From a checkpoint of a small transformer trained on Wikipedia.
Architecture: rotary positions, no biases in attention or MLP.
Each number is 500 + 40 x the weight over its row's rms, rounded and kept within 0 to 999. Layers, rows and columns count from 0. Numbers have three digits each. The size before them is the row's rms in percent of the matrix's.

# layer 6 MLP gate, 640x320, rms 0.193, rows 457-470, columns 160-319
105:492446544469570454506478508468460508492569568521422528458511471509555556505543487485512469489443491529502544571534503538486472445578506478458436465462478523528485535507524475474510500490501488488521475498478495487579508481515512527505563490539488413457482517489490475425492487542476521464422496532543483439500502534560493485432447441527459529509523516516494584495451477542476538547501560531423420524518469508511565508564428445525477532505506560474505524531485526531514498421527501
075:494485496532412442502493522544477492506522513558473513492529477541517522440500530502587467462504538531471545524520450499398665566580509498540565510468501498514482437537447517484507508575543481615462487556548438510560446490487533522484405578511486460594573517465478481458451495537518502488531502528476520469469507560554486501543526562501488507515479557478542494443448521453434413591543468516556490560516465483494409574520500520484478517552546504533483520508478508474516558465515427
102:471457561539467503504503534471463513532475592499484500483517483499455443633483454485494502550493481494468592518582506565447473401609574442550562516497479497527550507490593509514449398497467504527485492520549515493473548583540481490488557520526477423506478461486499526518531481474541519454477552406486524474482469468487525484512553547528467433463517533525495533570454444520512528585484450462422554493535507491570462464434451526564483512478525497466516509458535462526456477472466541
113:565480440608454481466502435525510600521450485528476474437438521497468478554543491407478476470523522512531507535420505461564484536513563559522473457559476428457452517482543500506488511544437544503492535521492518478469495483528498495536507481533469480570475471516402537494444473491463500475422509492543560428545495507484608515483500477493520486463562479541506475495446477519471488550555516567451487452519532545494518488500514533449435551473505565435474543515517420512540514458442513
095:416506462586471474511500508458485516564523474507475495457449485513440587576460454528509499524469577413470530546494400521469529517486523502470497537453480528507497517490453479496485422519524513400529474477589586526505468497459453468528458467456536556540476525436530573470556542519484410479538536548512469500478535523524506480570480516574459528499516583453496448554545476561507529538491555528527610517568450497472509508473518418576573483473512531481477502506470495509445452547485513
095:468509491426512519569533544519528542521534560502491535539557509513566437521420502563502523487535549507480502461461427459495517498503453562539464506504461587552494566441545553552535475531520456508476547558549514480497593483565504477575544515499519476517502501567497519534447470450541598451500470488460522542507567458492566500467516464489512514475479528476463533490531428515462528547533548587467583457530473475507511557513444526478539508477466472535447504518536520512457501566547501
092:482448528546507533519524508538461588541536502544543496444468518556556522504489548489489536549459517479495487574525559530469558445442428538559407462469463507526499491521535499515399472443506458513436476475518520505454521526446603533512522491443577511562440544494466552490516555510521481567539569458457431544497497483464500463477525510469516541479413446501460450392472533434490530526447504487499524488543492480554436516503482530534496470486468479445469426442506491510538492498510534
084:432503513506488495501492494392558531516457497457515491468431503480511417500487483449542496479551477502460518479487534512556444495530534464540445504504436496556541506454501473600495480561533493525516503447560448538472506536569475492478445469448520492492417465500464486459498510560491449560498490558528480538489415471511490476501555446629458514448488517574501393552502502564427451541484510495547525546541527519543505514463512459539484479461483485487443497454427463530436452505522499
090:489463561531554501521571505469539518502547464536485464480479468480503461586534546543586533572480512482473509518566501504524517538520467516518438498523503519579563515538509521449498553478527457442471488386435559522446490488461462495543483475462551518510489446425576513434535533512527503517443492477515520483505597459513508463438537517507571550575464470507473478487520549461413451508543547522517500482499510491515436524488530529483555532554499524497529468480484464497606468488482499
107:517507460461502547510550511447528568504495426521478539451445543550492551507464501490524504458414482412520445551504445492514494466530544538421475465539428544420553549546463479568458546509457475530491453571478532489412521581468557474465501554466462488537507540583509512511494502445471465467504539485526481506500491506523487552442439483500468525572588456520457504547534515515486530476504469477482513452396556530570458485483449535431498511533583541501532522470458425503519479485436527
071:528481464470454449571492458520554531486482528486534480466514508495510479451477465565538443477515504551588547521435511527571534453517481521504541467495514470455541513500494483525474484456435503537487510460500523427519491447534496469463470553496447498459511484469510519405510578543467494506555509502497445525572487458490518506506509496487511550482478509483501448518543501547501548488446513559424498454477520449489504434500462512489486503514506512519442487541480536563609421512539495
112:542573519521526510476465502513492473545519535515473457502504544428552596509565453438461545513532509491555459528498511524534484548595499555485479511508462502540567486442500461430510475522457480496460464465574480504561483473546515536502561503415483498548502490502516374510479541492513560487465528452444502466511523589479495477516424512521540499534519514455546493506429500535438425565478526442492453496479504483594499519487397529515475480498497540481512450518509450533602507572527501
116:504479452494497492510474434458485522463465492521474480581468531508493492562496580464488437526498517529490562451381519463432572483532522556541527429478516450528473520523475460455477510462513473590438516430469453485499513466438494538550514544480523451463568416501451549537500477493447486452482498506512502517511550561491416500472500573524492443406464462530568547474511563517499453478506558492483414524627534460522469558528495480534509490522432543506500591437485475506480463505483475
110:435521494579567507465540483553498501509507541416497420441478570462530518489451464462454568455531565498547488510476530463493472453475483445512487534436445509463498523499527570480485509478563603520462493488514474505524433439481472424482452508616501497578546494529504554481450508459557527583519501452444481540504535516501479533510492519523521566528454510420411519491412481511494501502493481460437581550518532540531564488457515392481556545469528512503502470531442516570483544490549480
# layer 6 MLP up, 640x320, rms 0.207, rows 457-470, columns 160-319
101:460430503540480536466536543532432512518511571448570584499527477474461530547489454511551486533510513489398456484533533570491530484527515509468508449494561494486486526504439515462509514420551561441517505475540526497460525493509473544445389536496505488591526559487488440540530535481512523482473542558465441559466482509458562547494494519490607536506591569502466497559493454510499515496454452435514493505447457495489489445495496521537464420422496535453494513483593537441529442508514520
082:505452452464460469548492488438535514502526492514456553476489503490527431529544464493523536539446512493490433528520519502456576543570504520505438531509496460480460540457529461479557458457461474506452587498527487481493555508502424461537472533574447480528494519496499546538416545466491488478451568515502540486457467519474570522495549489497592612452509475480425537482549474451464491450547448494516541492534323461537451556508529480452494604493508482526503546491475460522524452456484508
101:541532531505448441526449459506512472498466588426509490486512464502447544500531489478512469508503406514429545509512537430494472434559489558523468515449446460419575503540508486524466466536538521433560496437520547588450569493528447554452475538569451465430550485519480459464512449475524470537463431440559502609496449442508522456536552474547513470520462471484535488533491429494531536465450457493460465533547501523430506463416485550424534492433526474485519505419532492491475464504470542
117:514500575508481497499460550431525471515587515441496471454496570523527466420431502569488572420482482477481505494530479453479490528503534525496538498446496499560524464445421540462509437491561538482436464490455481548535442501419507464565553487453442522432475422471513497519488446495522436530542497513473438524458531498511494548548498530517464469568513488498435512443454526517484504529553454454454534487480513472519511542420569562543535495445529516507474508459436497459475471501483525
098:448461496476501508523558489540499464533472544520570461426455513496554399494541443496582500434505544569451475512462539463536496535567499440504486554540513487457471479466479491505511519514483510469542519471492488508508495524474485484439552443516523540482505482506542517500484539498499488511465454514501491563512489468458512514529454467446518396430472481529508505558503479490581454375540520560495511492524503466487483351546484508520506497528423507579562489470515543388506501508481507
093:514477503515454544510507539511519435472500481463528509540560494493515537498496505458486487598493478518482559448509508518544506456516567544519489409510454545531488587513559483451510543483577578466479460507445458429479599433476452454476500597485539478528499449536506508515456520551467533469491512474461504523575467441505564430466474555540531530494550492466423464491529519488454464437505408542492523482536519535541477441503497511476442502457488519559492562559487473514532575560509491
099:529482552537473492523628511481531513534460424455518552453513483455498498487446477489497444466468475518482602551441495513505458488530485422497558483465488498556524473514549516496484500501475514443497561479460386549521477499481508529490493488505505498524504467492413540469482517466548476573546465604449466497512536510475529468497587465458513540516515496556622486460364502483535495503450456497500486552526433545531528533463534514499512473476469569584481497461496535490587539528498494
086:521501452483500490516492452511442515466472553501472469518483484531476517489487440503524449454574458514535533460544454496478453525440488497465574513529500501509420443535460480481528488479582468541540507450446454529547471478533483496497571519475498518512567432516468523436545509436507534525437466446467490423526509521541530466416455520424517570544551512482486503551463469431547438464524464486488488456497453523495565458432440530496471477478566508536548491501500518489477551444510429
094:489487540535525524514555476592478498417443506454445536472489515521494520494533494480532472440466460458451454422450506468463556477522486511459477474500517491527460466599485510518510533549452506547499455493470581445503491467471472453434492464505508548570464452542510548489486492503461504517567597522528484461463478475550535480587504468506498503538459551466510501490520474511482486465437457476500518519545544520510489481566442503569474523481486584455480444557516501462542523393524459
097:521494505508527556526477395493536515483485548519518476537534516512488517466512563547506526515483522432522530441525575473525470540505531543458508489514413496497543483567582451536542484454466523492456466545518485485404483572469516483456482512460531558567474509582537597500540463499483379550504520546498514513438481488445489427498508455455539509595470458407475466481416534514425556461547490529502504444489463476552428487511549498468476480447497490465487517494421466530437507519524480
070:521519546527452468549421529508527507487462496509566497640470563499466440486469471473458524504476517541523460511435516501489428501420520497491539498434500484480413475423498497486489502527533479430466472469482544515475432468521489545414512479522430492533464440469513533419469521505462525506506530441496569451512546433522526515492442508549424535505493466514526483488479536518502474468437507518507553443475573371504555462521509468492470449466450494464480520526435497545517469504525531
107:465516502558517475547569516500519525443539470459499512450431506567498520430538414531501452467522510494501427545479420499453420517501451487541468510541552488465422517491542501518488553474526489528425496490520509404504442474515542543494453452498561536420498479511461453474512494503435470495559466482473500536521502468459525497498532488457438550501488504500478601462521414513517521418465539505546504590565458487491541513521634467558567516508444460498466544485401495570479511463470479
107:554544467505550538543544541515505447468583427503559489507488568502479600422532591519539482473519484452527467506489545454532474497542490479499388429502512531467542464455439501454479580520488518465535528481556461507577541439504465484518440557538525475497509478516434458530510499566476474551500474532473532461523527490420537482529546529473501584471563520405503449458503535509494513472507510520489511477518529481516532490500516514401474481492524514487487547450475536499551489582534492
103:554432532494505536555456479553478552488509527574436437491463609485510512522514486454435504484522469518538557514525540450492502519481481518485486521488514534535521453495479431436502511560489500477479478585537501537512422522513557496561526499501584526485476500553511556478455591520468488560511498535489437453566497535446553533492419453465504429524512481514475472506482494549581545488521514528462400521450540518463479499545586532509451510525531545557449469451489513529503582554465515
# layer 6 MLP down (transposed), 640x320, rms 0.0928, rows 457-469, columns 160-319
106:513497482529452519499543504516515478571523481541419489483447580421550508511477542433528430525443468564489549544510549480487493499568472540474516522532479482523460414584544471472529495491429500511475440552409529533580450440530552420506507565531490491462428476522523497490525480501435466524456491566526469481481540463490504498506483495522487527512534481527522499535538554484502518509564569595460441502520527519512384508505504524491480461566537470490421507498460445541531460570444512
077:555561465492489459489536504551468433569519462428522436480429575462481470513485416463443493567540529477476513434516556502515520506519449473514532492564453487487535499436503492494540465505419495487512495551466500438513535521500425446514500488413547574455499432426554501551549478454511398487499532524520509529497471506488629526543512484437495531540447495519506378460531498564467487506580523455472550475488436428458542489488518419539497495524490469487514509498530502479430564480524582
109:476504503444495483531455505519494525565496596445513505517491452526548504466576548443445517476467519489462492465446469482494464468459447437492430499463544518498481545442464443463472469476514518467503521524562463521451494476511474620492508489541544577453535533450528442537443460491544566538464545501466501563502504452455480565508488493562505502531487488515473452569436482525490581524554476523490517498502518458525492414536490471512486474520530493535510511502523456567500503485473463
115:494504533521536506515508490468494464460441555543476559504456515528566525448474469536523460454499476494417477435523508529537558489473533512470538535533552520486489512540502520468475537481476491423560523503507415481551530463584478431551485503528475436466422515430512527524486513552554478542473487519550526451480471567497501521476505496466512480506505511591585491429469535522465471513552497557558463460488400528484598500513609472507530506436506496454528478462516560512551474495578514
095:493565452595464463519463520470468482493505492548542452477459495497502410515502514480543534479545437520518474455465459443418476497546550480411459532441467464423490495499451484507542495500471465495475461521457536446499439489468439446524486442510502500506494512493456519466594524448545518515465510491438517450530589521425540493533451482560496473563490482453459496464557503474561499553523505550485559545425506494459518527458439468465471446507498483522474437488471504453483444481494528
096:484456497514457486577484498501517500552473496571527521490541533558517488555445424545500458476490536450532554412570456513533564534433516532548514506479458536549449486514506432542547482526510518445497546535507483440480505536499499497526580543479472423548536522442500462537474519452494462470454539532459426588511518503548497537495509527509422488501424501433543482580546492513536581530503545491487461456523510512517527540483535519492537483484499448458388550433390456470463614454390544
100:560630470502535475516501516502594510498510478483433538520517498562489490479506488509492510528484539510500484532538495540490505510422547438480509505461487532534527483536444491543454555559404531552510518472585490586490439501436477499497511540475550404494507526502548492526467469513427507494565509509519523529474432549536449471452496552475507533453512601537501393494510512527529508545394492519406521488530523500481499492494527486517455519480532548510489475497464516507529500468568540
094:527512532582517490426510482472477509559495560540474495525483432447480539510563542459453490505537508548483493431529471482527498454528520506504480454584505422488477501442489479470505450571538470465475526477494485495545508393466551471566472508472445532494486501448586455484507502467443523476547516507541499513487501566521484502449473483481470509486432535452505491485573461518500532493478584558498545492484440475503493511511526528410534515596526516527473464447456493481502480518488510
093:538501491472485459527470521545590461485512484499507491467550511469508505520462428450420485487496564498437493519517520467519483516551473520512511496525466427557569512449523570462418533470439471541492447443558470470525574506440504440502531454461550509485509492488550470535530548480420509491550533472499533437541490541542550413500541507475472529418508486536453457555533503520464430497536509454465476505520479468504508514465517493575453488485481568546545511504498511548503517458527468
101:476498443565519520525451477496539487480475509521490499590466514494512498543490521480469488505554520610498483451413549484501466464446486485604530475492497515556495505463573587509521498529457492485500567578546492497563486479546537517502574503561458470414525528429435459435505494511522485487460479505531524441542552547528521523515523476512541450517460442446562494456482492505530442489396494526498488459471522508507494443534460546526532497546467557464475395582550529508503592537461456
071:487508472558467575489506430488437510540520515528512543551473578489542504510533510505542487537541529535499517423501513504486551484473501539534474429479473439487525564509454566515472501512490490440463491510498506519496457460441511584510464546483554572554486464535496482560501519504454552527523485475502444580514504486516633469467510550503497510520491543489484479565422513516437475491502462480490520544429421433520479492490514454541544502466518454426455493482502526420425439528507518
116:452459460501500505537488467523485481449494511479516441493435474508492475530453518512445526430521499511488480529437472604425580528461525437526525487479519511415500583478514533415505505471540481505512571543520459510503505426457525581540472450545569546471517550500501405506522394497526448518452478468562433564494466441528514493505515515558490412496456495569566479491556482505506541500502505538569439481528521488546520500471456470570485506575508531453502491535527546505455595524529531
110:475522476506487451506505520517605494524452591483481550572537504594434429503514514530519501434544571469453491548521480436532554499504495516551509430507444454526508477406542461464490429472489460528523457494559477547494506437464534500460464474581494509590468498560478567508510487490498425543546474588480469528489539475432495462423443498423489466545462529454542567499507436581521513533504502435481489469566561465458513457546484514445482500466534416531493473542397514506474508459487481